Weights of a small transformer language model: no biases in attention or MLP, a variant of Adam for these matrices.
Each number is 128 + 32 x the weight over its row's rms, rounded and kept within 0 to 255. Layers, rows and columns count from 0. Numbers have three digits each. The size before them is the row's rms in percent of the matrix's.

# gate: layer 8 MLP gate, 448x192, rms 0.117, rows 208-274, columns 64-127
# up: layer 8 MLP up, 448x192, rms 0.113, rows 208-274, columns 64-127
# down: layer 8 MLP down (transposed), 448x192, rms 0.109, rows 208-273, columns 64-127
gate208 097:132159105109070169131044139118116117040160146120087130189099122162129127147146118137133072165106162063162105178096139104190119143177079121099164117186110087120112133163183130098104157163166145
up208 101:172144158148142132129175161166163108171108137154143112127193109110130120112098139117194151187140112133106096122222123133155117148104126164137065101177214123166188098130162191144147121115038131
down208 098:135149124132135140182102146147133096138137093155126141161088134143102149115127152147108161129137116146169085119045163156129180109139166164088158147183166125151156100134129136148102153082093146
gate209 094:097162094183149162117149088084062152144083112111170127112124178145127125110133154157180107192115080062138143166171105142112103098115097138118119099056143115135181162118164149138139108164088108
up209 097:152187117150162088112133111155135146163101111131172146187100116154121131105112138135134152111147090074148120124164107118168155110190172149172132117097111167079144157117132133074150099204195168
down209 098:121135146124144142152144089067088122075111082088068149172123140124131209128085125084154107125181108180141100106094128211096176083175128142086103141172171086101114131130131099137177119119136098
gate210 098:115066133072177135157077151193164141135183096156109124130103167132124172162117137106104095141141086077134157090092087076115160139090096131200140143077163131133174186102153180174117129130093079
up210 100:204136125127130130120124108135117156126130103197092159061127142137107134186090118112130071094122122111099170085140075135171103151079118180119108129140154140164085130161113143176100111140176142
down210 102:130167151095156117109094142067112080135137151116105110117083138166106063153149121085184110179116124105113118163143191084094195117116112139122134089180107108139141063096143093133148084156133104
gate211 099:155094114104132099128085148122105145129111150133160128141121180125120160133181143135188176139159071099144127148124145158192110149094105182106099051112105050141106141078096110113107113112101145
up211 104:174084081090094117127093150105129110124179163179121166126111172082117127143173103134171128130128123153128131055112101078151144146161204127168141130155093171103108110146131130175154146100137165
down211 102:130095170105134083139126114144181123093124112093124116110144186104160211169139151114126107125124094169163149090142170088045170134141167159113113074137110082154101158116160053095143068103070128
gate212 100:150153116173158194120069121101101138178102147136130144162097076109078153123144171122151141143139153171184141140120122148123084117198111103100109098100081167075158143124139097150170140177174102
up212 101:108086082164156128067089141141150061198064173081113137067105093107128121150115132142153090096167167118109152128125114146130137112122168169120058121140137202128122134134091109155117176100063121
down212 101:163090078107126121165085129160082074136145101145073160102105157090114078154130140125148141080107151173117115123119141126152115130132107200117133062169089185109201112117102112125099090062087148
gate213 100:121095100172120128109135108150086063162146123150174169140066204163124150086158080135155126139084135098121130156099150143089118114086142109116169102106143155123113161092125135146131150166159133
up213 100:064113135078154062137107069110147159095159106132142202092141163137130132140110061125075109123110158143184117151145137073141193187100093077097157142203110074136107082172184127132159162095124156
down213 099:105180138124117159105117119156157164111179082154084134144130149153099087127190143128137193149082104184069073114116140091089167066174097114105130146110149156193103098097135162129108127158155136
gate214 093:188096126112068125115108163124087134120110158105124137129089095127102109058112065197197113159080149126121137120203169183174086161128072113119088107145064133134111081187134089144169096077119152
up214 100:167140118093146133090123081122152171108144117130124166153176116140156091181174111048180135158162169112094063121171092157136117079111174075123104079156158083116184101157060112098101130138200159
down214 101:147143153157187117130133151135125159105157095103099097113102153117147147180133069111146088105148102152115178180173166118171171048154167132063133171119153154131205114187108165180104124128135107
gate215 097:155163092146108161124105143161105147163151132057090117113130150106108128089159153113111169100107152110156157126131127151121209144162141033144084113104128131102100131162115077122212212133191130
up215 099:107086133126189133096104104094161113120070151114150130125087133147112174157071163147176186131108069070129160102139153120098102097149129205140117156139081134165117113091164156140131143146108094
down215 101:198156144176136137173120182189079149104118087206109174143168105101126127144137157170101133082123133178144108074095128149121100119100132130116179167120067110103136098086159140139094110162147084
gate216 095:154162175167157157132188109171100136124088146149146129105054085118084093108099121156124175089200113213168201130137118135158123113135134142101121104092125087198145128203181127177175119176060138
up216 101:145132134171174188088143125109167099096159068141081159162141155094099107073155147142147183137160144107094153141146096177133130139116133158136106168045111143141166105121100135152112143071114126
down216 099:115153111119108142125034108117103118120133145090156168171162099167102152151104061136110126116141101072135126121164102080117143181120069114128092066122155171135111086109139116131133153091124092
gate217 100:126170077106097137137089119160122125087105143143125158172111100160189137188139135153125110146092112122083138078167098095137105090099144152119138047128142102092162121070126145085145071125139148
up217 108:113090115144163106170108119126079127084122149124143131153127108089164145118122129102114232148130130223184127123138092053182167114180155116146086106123116155129119105166109157150109109175081147
down217 110:145107164105128122123111103116104169155142138094142147127099114117127150142091119107109085159101128147133162137098102129142134178138150146129088135090133074179169116119085105083107154068132162
gate218 097:094057128112128059153123107109069108060119123194149191205140140139121108135145152157065087142133126117127170130105116157128178199113177147171174153123148134128085128102165184112086174080200169
up218 100:146101123121137077115151113106126119114175126082169085177127145147079071167063155139071136131137171135095171143162111118147117166116097123140175084142167122097133122084127119048129041095129130
down218 098:125123174154100123087133128066110101192094149142098104111065102137131168085139138108139087098166090125193107150127163184151163129142104112089101162177102139100160139146123093152147103123136098
gate219 096:146110162088117124147144164194115110120190079201082132093152119122164144111173067115132121183172121073147143127132115121178138029080120127100149099126077146145156145199099160170141120094162166
up219 099:129119131156135157153126043149152175088132206066100103058124153097082111161147138170139145183148104119098161104164162096145075114204150125176181121096181112083166099129088092166120057083154139
down219 096:121109107138094086126131135125120186097116105088162088147123132130135109173105170169147129130104161170172231087147097106079157079098087143143120102163148160132132139104112187180126141164145139
gate220 101:136211146149180112139130119132143078141126144146110139096133054112174140118141108184205153105133157144141155123074123114153136163136118111119139096145101116196143169183193144136148106108121140
up220 097:120148121119140177173126095084119171113067161121116122142164096166149112080122136171186123173160115150125138149168130197092073066103147094124180073084117126072132092164154131130086093128144107
down220 097:071184115094148132120109134128163115115119127129119151135150120143133092177075159130127147142137096182094102235086129184198174155142094065139165117137097099174134175131127134138119096105119160
gate221 102:158156111158033144157127130108151128127077088106154188175137046146108146109119183137120091083177126172168112123124121153129161107206132096119138048116060088151155110154150178180223169142157086
up221 103:195104115121110163167122106135125123063111109189122115144124076124110114109106104132151072092122156080106169133104159177153100171148136106174129120075170109113141152089114159096121132154127141
down221 104:109143068137234117082121103118124098122083164137123134119203117089075109155089147108119132108136112123130074173113100095132131123130086119129131123101076161154071135120143096163103091127207138
gate222 103:092119089064148139119054164146107117160161145123131136188035134171131114140149173133130131147106116142159140068072114101130206117111120081140111109144114090116120147142146122131092124116112129
up222 100:093122132140142176099087090122098111167080204147190144084127083135202106143120077125113124094151107154135188059139155131135100148066163118145135067115095127134131123165150102120096176137087172
down222 102:135105118144126085218090126137133102101161090114109154173159118084072124100136163141047183186072147156112125090091093111140132107096120066157103183147162129180101120097114144115139106166093105
gate223 096:084144059128133118177095147138158157133081119150117112067087116083081120045136124122103125143130148057121132115173142140173156137137085114069143158115168058103088110175133108184113120103125155
up223 097:180143162136073124134150100128092105172131109161095123188131133184154148085139184187143179152156130110173121118099123139053089120108090151101133170093098150146170125116134105215137118095112153
down223 098:141197061118143072121100084146164087178145081062105157154109131096157117127106117160072161112188160092111139071135186085131158137133135127091101142117157082183133189111123123141199136116148162
gate224 107:124145103111123115110080155122098110095140162175124138112127064103101148164129113128142164106114112106124119106147119104174133157151053132154143119130142099121167134136164102161097133152111058
up224 096:104143061072144128136101169131125102121100134064097128081094150159164126126186151121077092138085111085171157209115143133116194108152169133129134076142108153209139174114126137170103117139122117
down224 097:139149117130160130116144093191096119114145106177101102124139127110161157193103108080112146168129145130148161062192069065107100131125085094089175144076132131115137158167145089127093130157133144
gate225 094:113134153110173206107136145177163144145067157157173175128112096155142136135137074101151107176081102151100162104085137113158137147050135120184125142117144117173102137189121152111189142122059136
up225 098:113146136121128112126118073154150156071156190183114111189143121163162167172099163125113077125157101105143129109089102113135100155141089131173099096187142152143077166213140087193097117081106105
down225 098:119122194120056113159140154147135127148118116115097112049125175136185125103162168123152106192074134163169121177087124135152120131131138120052108154109119154105127170149156167081168151115165140
gate226 095:118226145093132145177166118085109115119085147072138091148076103152093130102144042105115202143114090082074116140143135174136152132097128090119141058113072117123120074126148119126137098096090125
up226 103:149082116154142077135131050069130166077176132159127116141152099178081128131119168185117181175105175124122119138132146111146168122124109154117144141125159143113141144135149170130126183186110107
down226 104:092202141137148117126137101129110098090153109093136102113126121084139082195127114153137162145114097162071105128157101100143137129141111091119167124073130088114098112168148161113180164194131077
gate227 103:176101117116156189132107105174108123129180155127098099110156114220126156097172161161110153182129183129090076088113104129092102168103079110102091096117147127149107090132151084121213092174141087
up227 105:121184121153110149131149091125115116138112151075139050087107141094086114198100176125189166108115122122084190101112091175102127158144107115087124093158145069142129106146102145113110145076132142
down227 106:064139117113129139198117105104103127146108123194137144122113192087169124106152084119114097124092140092124171164105109123136108160152152110136089063171119118111185092077159077108150125158113082
gate228 100:131167075101128087134137065115098131107141159110078150116173093088131175133126153132165128110108071158157109144069070116131146117132109138161064106079117084095158161108150120151204162152138080
up228 099:089145116146154086102097184126171131103118139129142168108148135139138119145087150147150145140144094134143167169132043123057139065124118073130126193142093142110135111098106142123109111113141151
down228 101:115113100102080067167148146112141142136099072158111082144179143160110173124105155099114102181075091124126135148136152147140101153141087083166190146105097129118089128151155129167149146130098131
gate229 103:064143092114143089157124154108092119056112175119155159096091113166110180145109137141094146075121158140165124157156166133111177154148090122180081136132085105098169132102140083154151073098137117
up229 100:078123098150099111141141088104162149127138093118134121186125075104159155154172138170032085111151134095132108176102175163151127103127118062108049103166176130062133085111111117078130143077140181
down229 101:129134148169195152090091151099157131147108144154113137128107099102097099127138092108146150113173138079106154130207114163117134087119131128161148143103084128149065150138129131120166160125180134
gate230 098:113157159098109178155143103125123171094155167166147099164115076098119166133185136113156124125128126157197119099159128073182125140097137126182069142149156107140098150173108147171173070142177128
up230 100:156179128154115129131138091111115119152159093094135182210141096114143101141112134108091127068183105113156167145146114188133056113130171075109130116141053085105151108143089038169106086127146192
down230 101:100107135112143151234127087057180099134135088121101121062193121118105099114116095137167151093108098110168153099110137177095112097105147146108107145070117065144143104129144173141091145113173088
gate231 097:172164100151069141126094086156131088156129155138118120115149160134147091159111128125146190180161117168108112088154131139142131157107125088097118108123063105157129111173066100127171171087106199
up231 097:195186108130140076156168092077113110150078117138078106146143122146126113114090176079124152197126120129116159104167083118143111156163166103107160086170168136141173147120125167088137066131098161
down231 096:073126142146124144117109132090171146167163145195083154199167158102172162159110055095151146102079124109157171161113162127151107120093133146132115142105063070171145145148112136099155177112124109
gate232 105:131162091104201132166134049118162156104172085175123084162144095102143122133136128119160165130117168128108121151166102111107162132164098142163139106140077097084132127120141213171089155206110104
up232 101:090129090186142125132092128123120136072120158139174103107148143076152198117158127172139113092071100106098089104053158138151123141152134080162077172139128142163087186087125089103104118116119041
down232 101:111181171107142134111116109171128134125123119108119113139075134168081106099163120118131132117110074105146159108125162078169176188115128154092143135082068081095126145119084165071161162095091170
gate233 102:084183102100164162157096101141119113191102140066083100113135129116082125143114078139145104132078174116122108069097164092152157198117145119132106108069145112158153107117142144103071113129121090
up233 098:121157151130188159130153090081124134122097093183117156103178112115092125170078084134141147131093120113097154079158118106170188145116139113127068186126121094099174118192114121154138097141112108
down233 099:102141136144140110214053060098209086154120121136149175110157111067124138200088141134115112153143084125111166155158096121141082132099077123179165141064157084105098133147085118117151147139115128
gate234 106:156120096103146149183123115115069105136087153131142096183139081114093138074089066138070140117112135132147069074106130128112117143137125152053096105124123086130144120148164155097149154178132119
up234 102:199156168123160128173103086179113168149129156185155103104135130153133172040171132078132128132101114085111085106112141105127128106101115156105131168149132146192080113178068149179108130166124089
down234 099:154064173127139154104123145152125181149147119200056096095074081139170068138147133116193129036085156099084111117187146151148106111123101137095142150139183131118087130119126112101144172081141123
gate235 100:160205113172158119117069121150155127130121144175112161139156083178074176142154119165089064101160166096147099165139121149126148229087099146147153127159132165128190113103145214122142116194161132
up235 100:115138105098191080153151103121108150123105150157103182106070143143102071136005118155166106096136134123124079146115148109135146105133112122097167144105087164142185156105174231146126134135115057
down235 098:092097085198183134170111094093079120106112151127124150107166147148135118093079105140167156140125089142158129128138080122131107160140139074037146076128158109154102131150097168056122095177131100
gate236 100:123082112124084136247147104147142141147106126104139112110132157099108141093122115142065164119135144121165157101098056115177111151067060132111174141136128112102143088112143122137160129129052070
up236 103:133131081080177124160092130167143082124100153117088147130148105191084154093129095158194083138156062165206102085187072129168100100079093115083153091077109087078110079130091142139094142203070088
down236 102:153094110188121097213114161138123108108140158123161137140125072115109135166159189164117159108143163158099170078120144111186149119104114137113142127101146102106167142135101085166119080150110146
gate237 101:123145127104209127138152134138143163124139171169109148099095125164145142160099008164120118174127193149110128165116168097131146106113108138141129153138098147148131140113136163128114107102096138
up237 104:155102110147072137171091120127142151055112097056108099131164141163124143185117078105117157123130147153149089134175094107167181166181080183136142125154114082129129120166146189056137177104104141
down237 101:151166135116127166073187137114095148152156141130125132070052123106170083156192166106135093126160140118155091134123148128181160116146114128106175121134138128123128190184165088171087127149147144
gate238 097:122123091096147098153120089163100130132090110131116146151134133135107135073147068165179130152136072104103146121063168118116100186125076128122145180084086111127129121165098152120120134129154105
up238 099:075150086159156073189119177147133119104087120149112102077161142161146154156152094149138160136128089130075138125155106145092139124165185094160096068125141113123110118109153087142132170098207125
down238 099:155135138056087135030162130145146119110092111148052123088106136124154137106160095066071144069106150092104116136091120112115122134107164161140146078159154132192127145130110131214087162162193123
gate239 101:069241111112126080119120105116071078105168106069067134108106117158119184135183114143164220111157131136107043212147156141169081101121116099116078143127106176131147151098096078121173138098112104
up239 100:135143152108067103086141151147141175134147120141171171209118107127155142049144176109097093146177204119148142096151155106146133100172127159100120146091097126110174186119158123120142196165128155
down239 100:145170102137089093165085101116081112166108094128094091107138080164136126143145116159106163131085137108073100122103166097133106164137153151120134163172060192154120083129147083129130148114141181
gate240 093:099072072099142088186056176144128114158083169065094179121078125103110176114149113158173132123095129053146170145188123127102128099100124129177120169175153139154148165096090107107138126137109092
up240 092:083079150132141078108117145138118153104133092117153145124134083095128096132200147105125160114116130096116133140118120151127106084165128127144170172163138104081135176135085179107172167078149148
down240 093:098132058114129132108135120114095094136153114118141185094159152129113148138160122047116127105095118104150164107170128125159073099101148117133052169077142154138119135065118098119142107166087164
gate241 097:150126061068090140155090104168117146106141090191127155166146127165104168203141105126134183172081102126134126137148130165115150126100068133122170125127154032066202144119109127142131126161140086
up241 087:100131131179119120143154110116120156089068163079168084119136120152103117131103139206075113184082138086162069088133109130086174176117132167100104133095117155136125116135152129133146065158062137
down241 094:106136073129182129101120109152092178109108142161161128118137087190176116155137137126173133130126130110098142125116111168128149135117145122154104077090125043127169175173111083149166146127183135
gate242 102:153188053120140146159127057151095134111145129105167055154112174162076098158127172131170163094143156132078112172060114076160167122094176115124128105159167134162157101118120144105109135113122129
up242 102:129094095110130127124145085140115114165135101131179204048135111203132170138121144122146153142126080160119109036125148117093153153120112095123109110140204150178087128136154109166166130193137140
down242 103:127206141111143106131151107156089177119094115145100130080140154161047152117143133128087131168094131108145107122140087121173118193153131070117149164144103145147164112169133081177174137105119134
gate243 104:167173106177147163144116136187142158104166155105161125150085135139137118182128125174127105155145167090130133061109085171161144133098082111180190144132127160057103102136144126120116134135134126
up243 102:142082148083094129160076117120132201148108122139104134165123098138173180102144073131136127095076140091139145123109184124156138138165128155088078137174104128139131080191092108182139140145144123
down243 100:122134122145157106091105127154175177087091094130138155101089042147126152166101111123201126192095079125122126103172159149082156143090075096143165122172111168153131160124083144200083165114161164
gate244 102:065112081122122119118082094194089181064151191091095124096133112129108123108111101146146128129137111070151131150117123127171157108153090188158094148145159102090199125088146146121083182115128137
up244 098:154175145080133084106063106097132110156129118140080075120119150117125128123141170138162121140136088174096092102123112159132181173140107121079095066196086141126126085183092131103128138164077139
down244 101:126178149134137114152066126123154130161131160097171106134141127125108168140129141149180113144216073140097166181173120104119139164143095116145104102124106121105041103112177171131110082140121152
gate245 108:091133087121108221129157154175099134179132103129097146075096156192110134199113206198153117122107168138144140090089091114122141080150169144113185138114132110132087121159117170111129138177120111
up245 107:153155106069112099165121117130123137110105046099156105097137075096120104123101088124140132140101159131148139135156179182062125147177141094111110140132153152126156106153144107108118168126162117
down245 107:145182184140098090135146096150072146148141139121107080123091153164146156111156194094159144139144144154140088177130095089146054162159081088075110145187156168138109141161140102111176155097093136
gate246 103:156126087091129112127133061152151193116097166120161168134129109166120175155146164095179099158091123133056082088109140128138153160096102067149109138110180131153131131135124109177117134159157120
up246 105:077190152160137115142071179122173121154116121123135123160110121117083143095151104196102112130142146085148160144160111118140096132164094149155101127116117108130115102099120132098182153109047103
down246 105:100144085138077148164109121175130119148126144151118035194175168138124120174111171190149118078094114069127116059090124130117141120119147108125144139126095108064160188104131109109113130095137148
gate247 097:122098125166066104069131151103068083222115134105132169157120155151129131185101095112110139103069113112126108071141148181198140092088173170149112117114144183106157114109113134116136198124069133
up247 100:130098174156133138145145144147158166115151174115103179130169168091141074063149192107115146158143154141097144139115155102093143129139164091088110194133170151172116132119093132151157100144103148
down247 100:125146123080108126119167156123093163118093095149070083146065083117075100105107152171154111145140118149156134092160102152123142065132115120130117108064138084088151122107156115107067055148141130
gate248 101:148126047135132161130130136101119181145126108115142148142180123128142160167145111152097149134129180107114070171106141178150118137071149141134170104151084170112140098154119168111196062123065118
up248 099:165064100106147136095149097094139168099197106131144191134138190128129175077133156142153119079132159151159114115094140159153061154147157122093130170144147148135120147158146135143180077117112163
down248 100:110086122124150193119132130107128172144126151147064141068129120140116158150137082120114076093102111126092112098083184168072060090128145155192115129113122191141169102104132093131164111161124147
gate249 097:134091121159127121117099095153100164122106113133106134129085096158188168088095128135141123169094132077142172147095066136118136110168106144116167116126121134215190141158120096110148075157096065
up249 093:127232131168134158076081115142135113156149097137095150149136097128172127153129119099105157100105181160159126172140130126114143104099175081092097140079139176142114091118108103079160071118108166
down249 093:112144111107062163059095107160124165110165154079113078113175108135142161102134105175150128164213040096167164080109119067111110126140130130137159155107110129054150158131085117149120092094144163
gate250 101:138133129179120094122124109116165092119148081176087085118149113125114051144126147126101087135139089119148082117133144162148170052125123178137156163160151094111184109121185222184183144149103108
up250 102:112112098071078181121151166096092106122153160115096118159099126057120096110107167080135120148084137172117170139179168141176116136092084097153109165104139085062199154148114105073103206110140159
down250 100:144105098102132192144119126126109051142055134137116081112129124080107144117148168115136119166147119096171098101124054128127129129111107113143077156129104114102100130123146225094107097117163121
gate251 094:126153143073201166167096088157146112118125142107129067167115170100058120100192116159117149113104111133096117097104135137120127066103131163144158178196110097161087121131109112085099136111127184
up251 096:151131162168128146173144117211120120087130046127064120130079132122145159086104129166125157134108122167110217165082091147167108134125120122085197151099139168170114092145130147067148116140123156
down251 098:083195154121092133050110093177092207126115078124084142141110153184090090145126152123199125166118114147157153166174141127113095102137110154151141136125149096101121113098099090139163137067142080
gate252 101:110084104080111140181127167138090110148159089097151130119107137155121163119127171109156133143113188128130144123122111101108109171152115075100095133150137115107083135177136144130171119124143097
up252 101:140088069111165138139115189123150147140199134149102141118107127175134144137118103143075123099131168069126158169136082134127163211125154095192136117196115090211110111188108100110130103077142109
down252 099:129143167106119149047162161110145102169132129139157154130142102131180149131159140102123127112096023101135057064129158095072138106082138135069131068110161162093107146187100126118103185148086111
gate253 107:046141124161105171183140100109159119116143153162152137122148105217116154136128126149118112164117196129112129101083132151158154093130123057125185113171118148146224110129139138154121127120129107
up253 098:152112096053188121076124107105122149069110089159094150121139148133116100135152142104120196143062126085100158113112155126130171141196132101143165133092146142063123137181158197083126111155093119
down253 097:120106147090112127159102130143129071093114159122154116159194109082156169107148109100101167134193162102112104085121147123120124157113140104140190114164105117157183129188171172119141116094163143
gate254 102:106190113170110134176185168116112090117139086070131103127097122161122173127159147190101116153147164102105144219052101135120178089177075148097146154117076113099178186155116190175142123118081137
up254 101:112061174151070103108132133073109103136203081177203148147096177156087119134126209122101100099180185196210123149091103135099174137123128154127099169143130167122148127177110150143134126105139146
down254 102:179090139152149098161104061107161110119094110179151092103172152091118088148110181049130117152089088139094147091141085080144143182100156157142135115124162139120139110093187086087124134095147123
gate255 099:039142141137124176159164070148128090143174103106147160104122175160077169153145157149128120149121114087110137163143133135114140106134121115158118056152078173115131140151211152088137117084198108
up255 098:186139109179114131142122160043159132105147066185173093138126104162125138125149068132103126177075154086136102149159188146132080144117114158057098108157046156117134105116116119127160146145111159
down255 098:178120116117129149151093170147162125133132118106135111110127148160129095096160112130151128157103118097111168127120148115131147108082124095141045089075145159115091140133115118193193150141121150
gate256 103:150127108134084109132098108117102133154055142129164140201065119146149147140057068085152162139084137130106142137161139157100141128116118081108103165076150116159137115118196149105138181152157138
up256 101:152109134164084116092154154088195101118221105161087161121113123101152071201116171121111170128154082136132102118107085152087096057116140146161175079164113145119069122082137156150097176107114149
down256 097:165137176093141163128117106114139152114061130134165162183171145105111093126074126102127130172137165069154132154072144177143156149102156115100071155167137089128095081173139100128094178161092160
gate257 093:123101109114142129135186094118086143132114135131131128131175069135133065092124111123166131150156092081118105083158167108080135080142143081146143164091157131100159147129205132067144156105133166
up257 092:099143105111096133190079193156137136146085113104155124100134114083099106159057109127083143125186156068091101130147154067105151154100136114137174152213112102165117119115124164142117129059093108
down257 092:183127139096121151158143163159159124188168102161220110158086107073125149164124131143065107142148071101111133141164086090093093142177151119137225215108044173103137115107138121120106171164138127
gate258 097:158131108072130138157121159130114151102145133147118148197132090167119154131097118131130119135180050139107154085179131168119139153102065117157116073129120107105106141184150094153070106145098091
up258 098:101166113150090133105083114111127147185134150143116079166107121120088087178189125153203127124078126113170110121090133161142106115232177107113144132133149139149118103111201129162138099142145124
down258 098:139156122166171122140169088109136138126154077166138109191113105193111150105144142129157123145111130100114122078101120122159126132074104146109107109106182176107122193099106121121151083149101106
gate259 110:192108063097103099144149105128072088108092117118154102151099099171139127124166075172108175169118119150123088101124165173117125149170045165126123108089114068054175124106100174210182109109114153
up259 106:174081110137153120146179143107160091179170120096102142138111131102089085159172081136093183143124133089005107112153155143134148107126117114104151090129119143175142143186177182104075118094163127
down259 104:068154180079106125106155152136069127162138158088079176112068123125096115080094139127084115140083177091130132124153164129140161161217126125142080138167152176113112152072145150119063147104154124
gate260 099:133135083194133137145084076177170140104122155175115163086157078122136104172146141144162153115136185117117143108129156189108136077127110092080172174057129076114134165128105099155145143174160114
up260 095:158128078076070149122120105075108139130156166089137113074182137164123093106142112170102139158101169123100113134107124094173172147125174118117141095162152132149079114086137180123120149145120126
down260 097:075121178151084062163137105157124130156117126149122162111075149117152094117128159118134122092165121181128106109162108132072091136112143118167091173128136052061189152095142075194091153134142081
gate261 095:113154125165131128157108178090095115109130107168179112126107138138135132097157117134104101147125128106135127207070139131144120123120094084141104140086171176165189162131038111206129100153162166
up261 094:113172160084076114139117113119164112145140162121184136178090186157160090114132131135126225143072178109146119113119127066141155188212114061130154146130144153125084100158104120122076200148110105
down261 093:058125130100130108176132083137166134131144216148163116120143141061085102165176107145140171129177107073184143139143123159119135088104140125058155156130121108057080156110154150144090118170152130
gate262 102:088168126094122137137097133174116121106111179130119097133151131118091143134106130165117118176163162152128157108081101165175113115090103135174163145101120131095137096141139147136172148114132172
up262 101:149106098086089191072114173124085169149147161121149135142128076092138091166085125095144103097093073157122089120194182076106181144136127145120072153076092129130171191143156093098171161128143127
down262 100:110150117135133160146091139141078115103072160177174126092110162147110111077078127139114114119140146124120163130132191109089134098175099094068116087145115093148080095091109159112121090110110167
gate263 094:084116098110119090184062075127113179158112133151088156197067098112151188138156153178190191134116126140109132137135182175193098116123107160217160146126099114133148115126113094144104129178116144
up263 101:144138100164153097134101083125160103157130180159096099157093075167183088103108128123142158165150141094113145145111133140189097132084165140180109116154090109137135141117104087144118146117031095
down263 095:151092115179159132085105149179140093165152140149125160100174105117143117046141060074139140136150088142092190139188134112098131113097136122145136125179164109119099161082155133067147147123103146
gate264 102:098101108119112132146128147132130125081172155110123104143156125207180214107107128192128178096115142127099089127101096142186126107164156114130104100160119150109147159132128079051095140159126060
up264 103:111177146152151138112212138197111171164158140148138078136114039139126121088075143118130097125117154158125147088127143089169094153189140126172127177095110112099132117081150158192127080123134193
down264 102:141161128073072080147132138146139137185145096063124129141127132134129118185079157108102209209122178172150133128113067106123110155122166158104097161178124121086127136102160096172137171118109194
gate265 092:131142114110160141158128127115029155121153176188182087112115120145112173189165151101134117128145128097197097117155060152161219119113110090079110137120119170127137136127161184156075144150092143
up265 093:122149124113114144157060121122177175169089167130085121124130181068171098125123103112143146140137111133130155111148178170109151123094132153137144118103127119129162116141169111142158149146137106
down265 094:128083170106176117192135163089081139166128137133146131158099152091083100160105075165141105103119084155083124135088087145103148141111181159098087147100055164142183101142097182137119095126120119
gate266 113:113163109125106122176134156133109150135127165195121144097113104167126176197092079119100118142143153139126129111150111091193189166153080112126158120081097112164165122173182099114107140146115082
up266 114:148125155145154131142155161099125136158131097159059152131107116159115127163116093155138102138146216062133138095165126119141177096208117089086161139061096131103083116202170134135057066138159146
down266 112:075127138137170168106148136155170123141081130093131092050131183132138145124109105105110100169157135133160102141167049124115168127086163161079105121049118159189144119115198192101139097112127180
gate267 100:080123085129107141105125163117101164090103136175103130131101111195085159094158131142103136151103150153096090115117103167094199173078065118110174137176098142156139079189158124123118118125082139
up267 095:137142105142141088164119124190140125122108126097162113105086114110156203134043098113161116080114056095143158197076136130169175167128120147131069099144140154120103177126127080107153113125107130
down267 095:141150128099090130119126135082127138166108135131106075116191106181166067121161165138145121111179210114138110128082128178137107114161127141142141137121155066179139095198117079150138125141115119
gate268 097:067052099132121099111154087195155106085147118140161132085081115149072160143154116143091188075152102154160142111154139110079129085080078031105115132094137141140117129137168093181131124078136203
up268 095:118170153159148148171160104120134190139102077135109081106127127154052101105191090111065100158137135114139143172161112137131076152171126108112137125121178146152112108133046121090156122124133200
down268 097:134092107169128112086110096124150113135103135159205140139125114126144101107107157149066124070174152138156152131161157172069132158118113124121119090123127191180089170102117091118125144092148112
gate269 103:087105058142115157169070097083170109075126168145172086128202152164097117128139121166121165128125097127138063133125097170154099098088120129106130137110116090135128128122134107147123127159078151
up269 102:062116089151151111094124120118166102161090124089155170162061110155129097104116142142111131108063144104120126112179102112123155182120081076114061128087122092162165108144050109097164114140156121
down269 102:127126134111088122081126156167094160103127195146122140141060119127143118051140139083098113172129153120110102070125101098111130107145150150171136108191194161059095139128154121144131153145117147
gate270 098:149142061197123108198165106137109110101121078094118147154106078173127117138183120163081187195145076111141143146164163162161117058125126110207171147143144044143182181210090144164142147146106121
up270 089:115100110108122161118082093137095133101142155168142109138135138122103113171097112115173149101049149166115157100158145148086134202106125147093113080074100146105102039055145122123148099141150093
down270 088:089130139098104103189141103137108128123080152124158120164063110150117115133091156130187197131037106124079083074136106175176165109129116150125165098057131131112123130106123137120116161114144127
gate271 099:164116178210148143078121129151101181217109060135130127076138089089104139137120075148131151129118091117170116170152119135131112114115108187185177123120119108111194140132104165206187144120085094
up271 096:141166106162147110124089098102132130132142100149105159137130119189116161184081078110132155088106077147136163102117140092129137065175159080087137056199151079150148159074180174111110123073149085
down271 097:069103151136052180107169115194153106149116120117123077117038108168095152156154144177141200128157133133103104160074127094155164179160133129124157097176081174147133091151137072151152161101135165
gate272 101:129170157153110114108118162106116146136125153115135153084100104119089186113112168160146122123090136143146164092099112080132165115150119125157156108121136141135137193101121086122134060194104096
up272 102:116167120129140127096148187182115091154121142098143107121105062096162115153140202099148131148139079163199186144114147071067074070145090114132130134130142096135140199094100125137106074075125154
down272 102:107105142115094117131121126095034132148161113106126062106123096105131149163164111171112128082131113135153083132194157092118091083106113121091074144130111171138121093146150103054115165090136111
gate273 098:121144115152203129138093157147121062193114132125118149153088149165134099143126093129128098106106127087001130156133138148113161149081123121118142118119127124136138165103164140075154154131131135
up273 097:174107153095135126110192115135179099140137119156138123068133123135190114114068119108119093130128192067092116130155164181164102111121110112130146082140107118103145071110130120157138150158106114
down273 099:092124155178101203127132131168116117128129074133129082154147123167077101123077121129119107198065102130141163111120197101186101157134129125107109154116113112067109134130076105182113144116124119
gate274 105:184128097144116110177126117088117095112148114094129125223114129098150082108119097133064125153131126137102119126102111148168213099085155140169165115175030138154107104140164180108076115218160105
up274 103:072142119112140107100110150155160096117107132141154186164089102108096139137139054145178175175166122117115101084068116092172167100118143137146178124175135164190121124134148095125064120134069121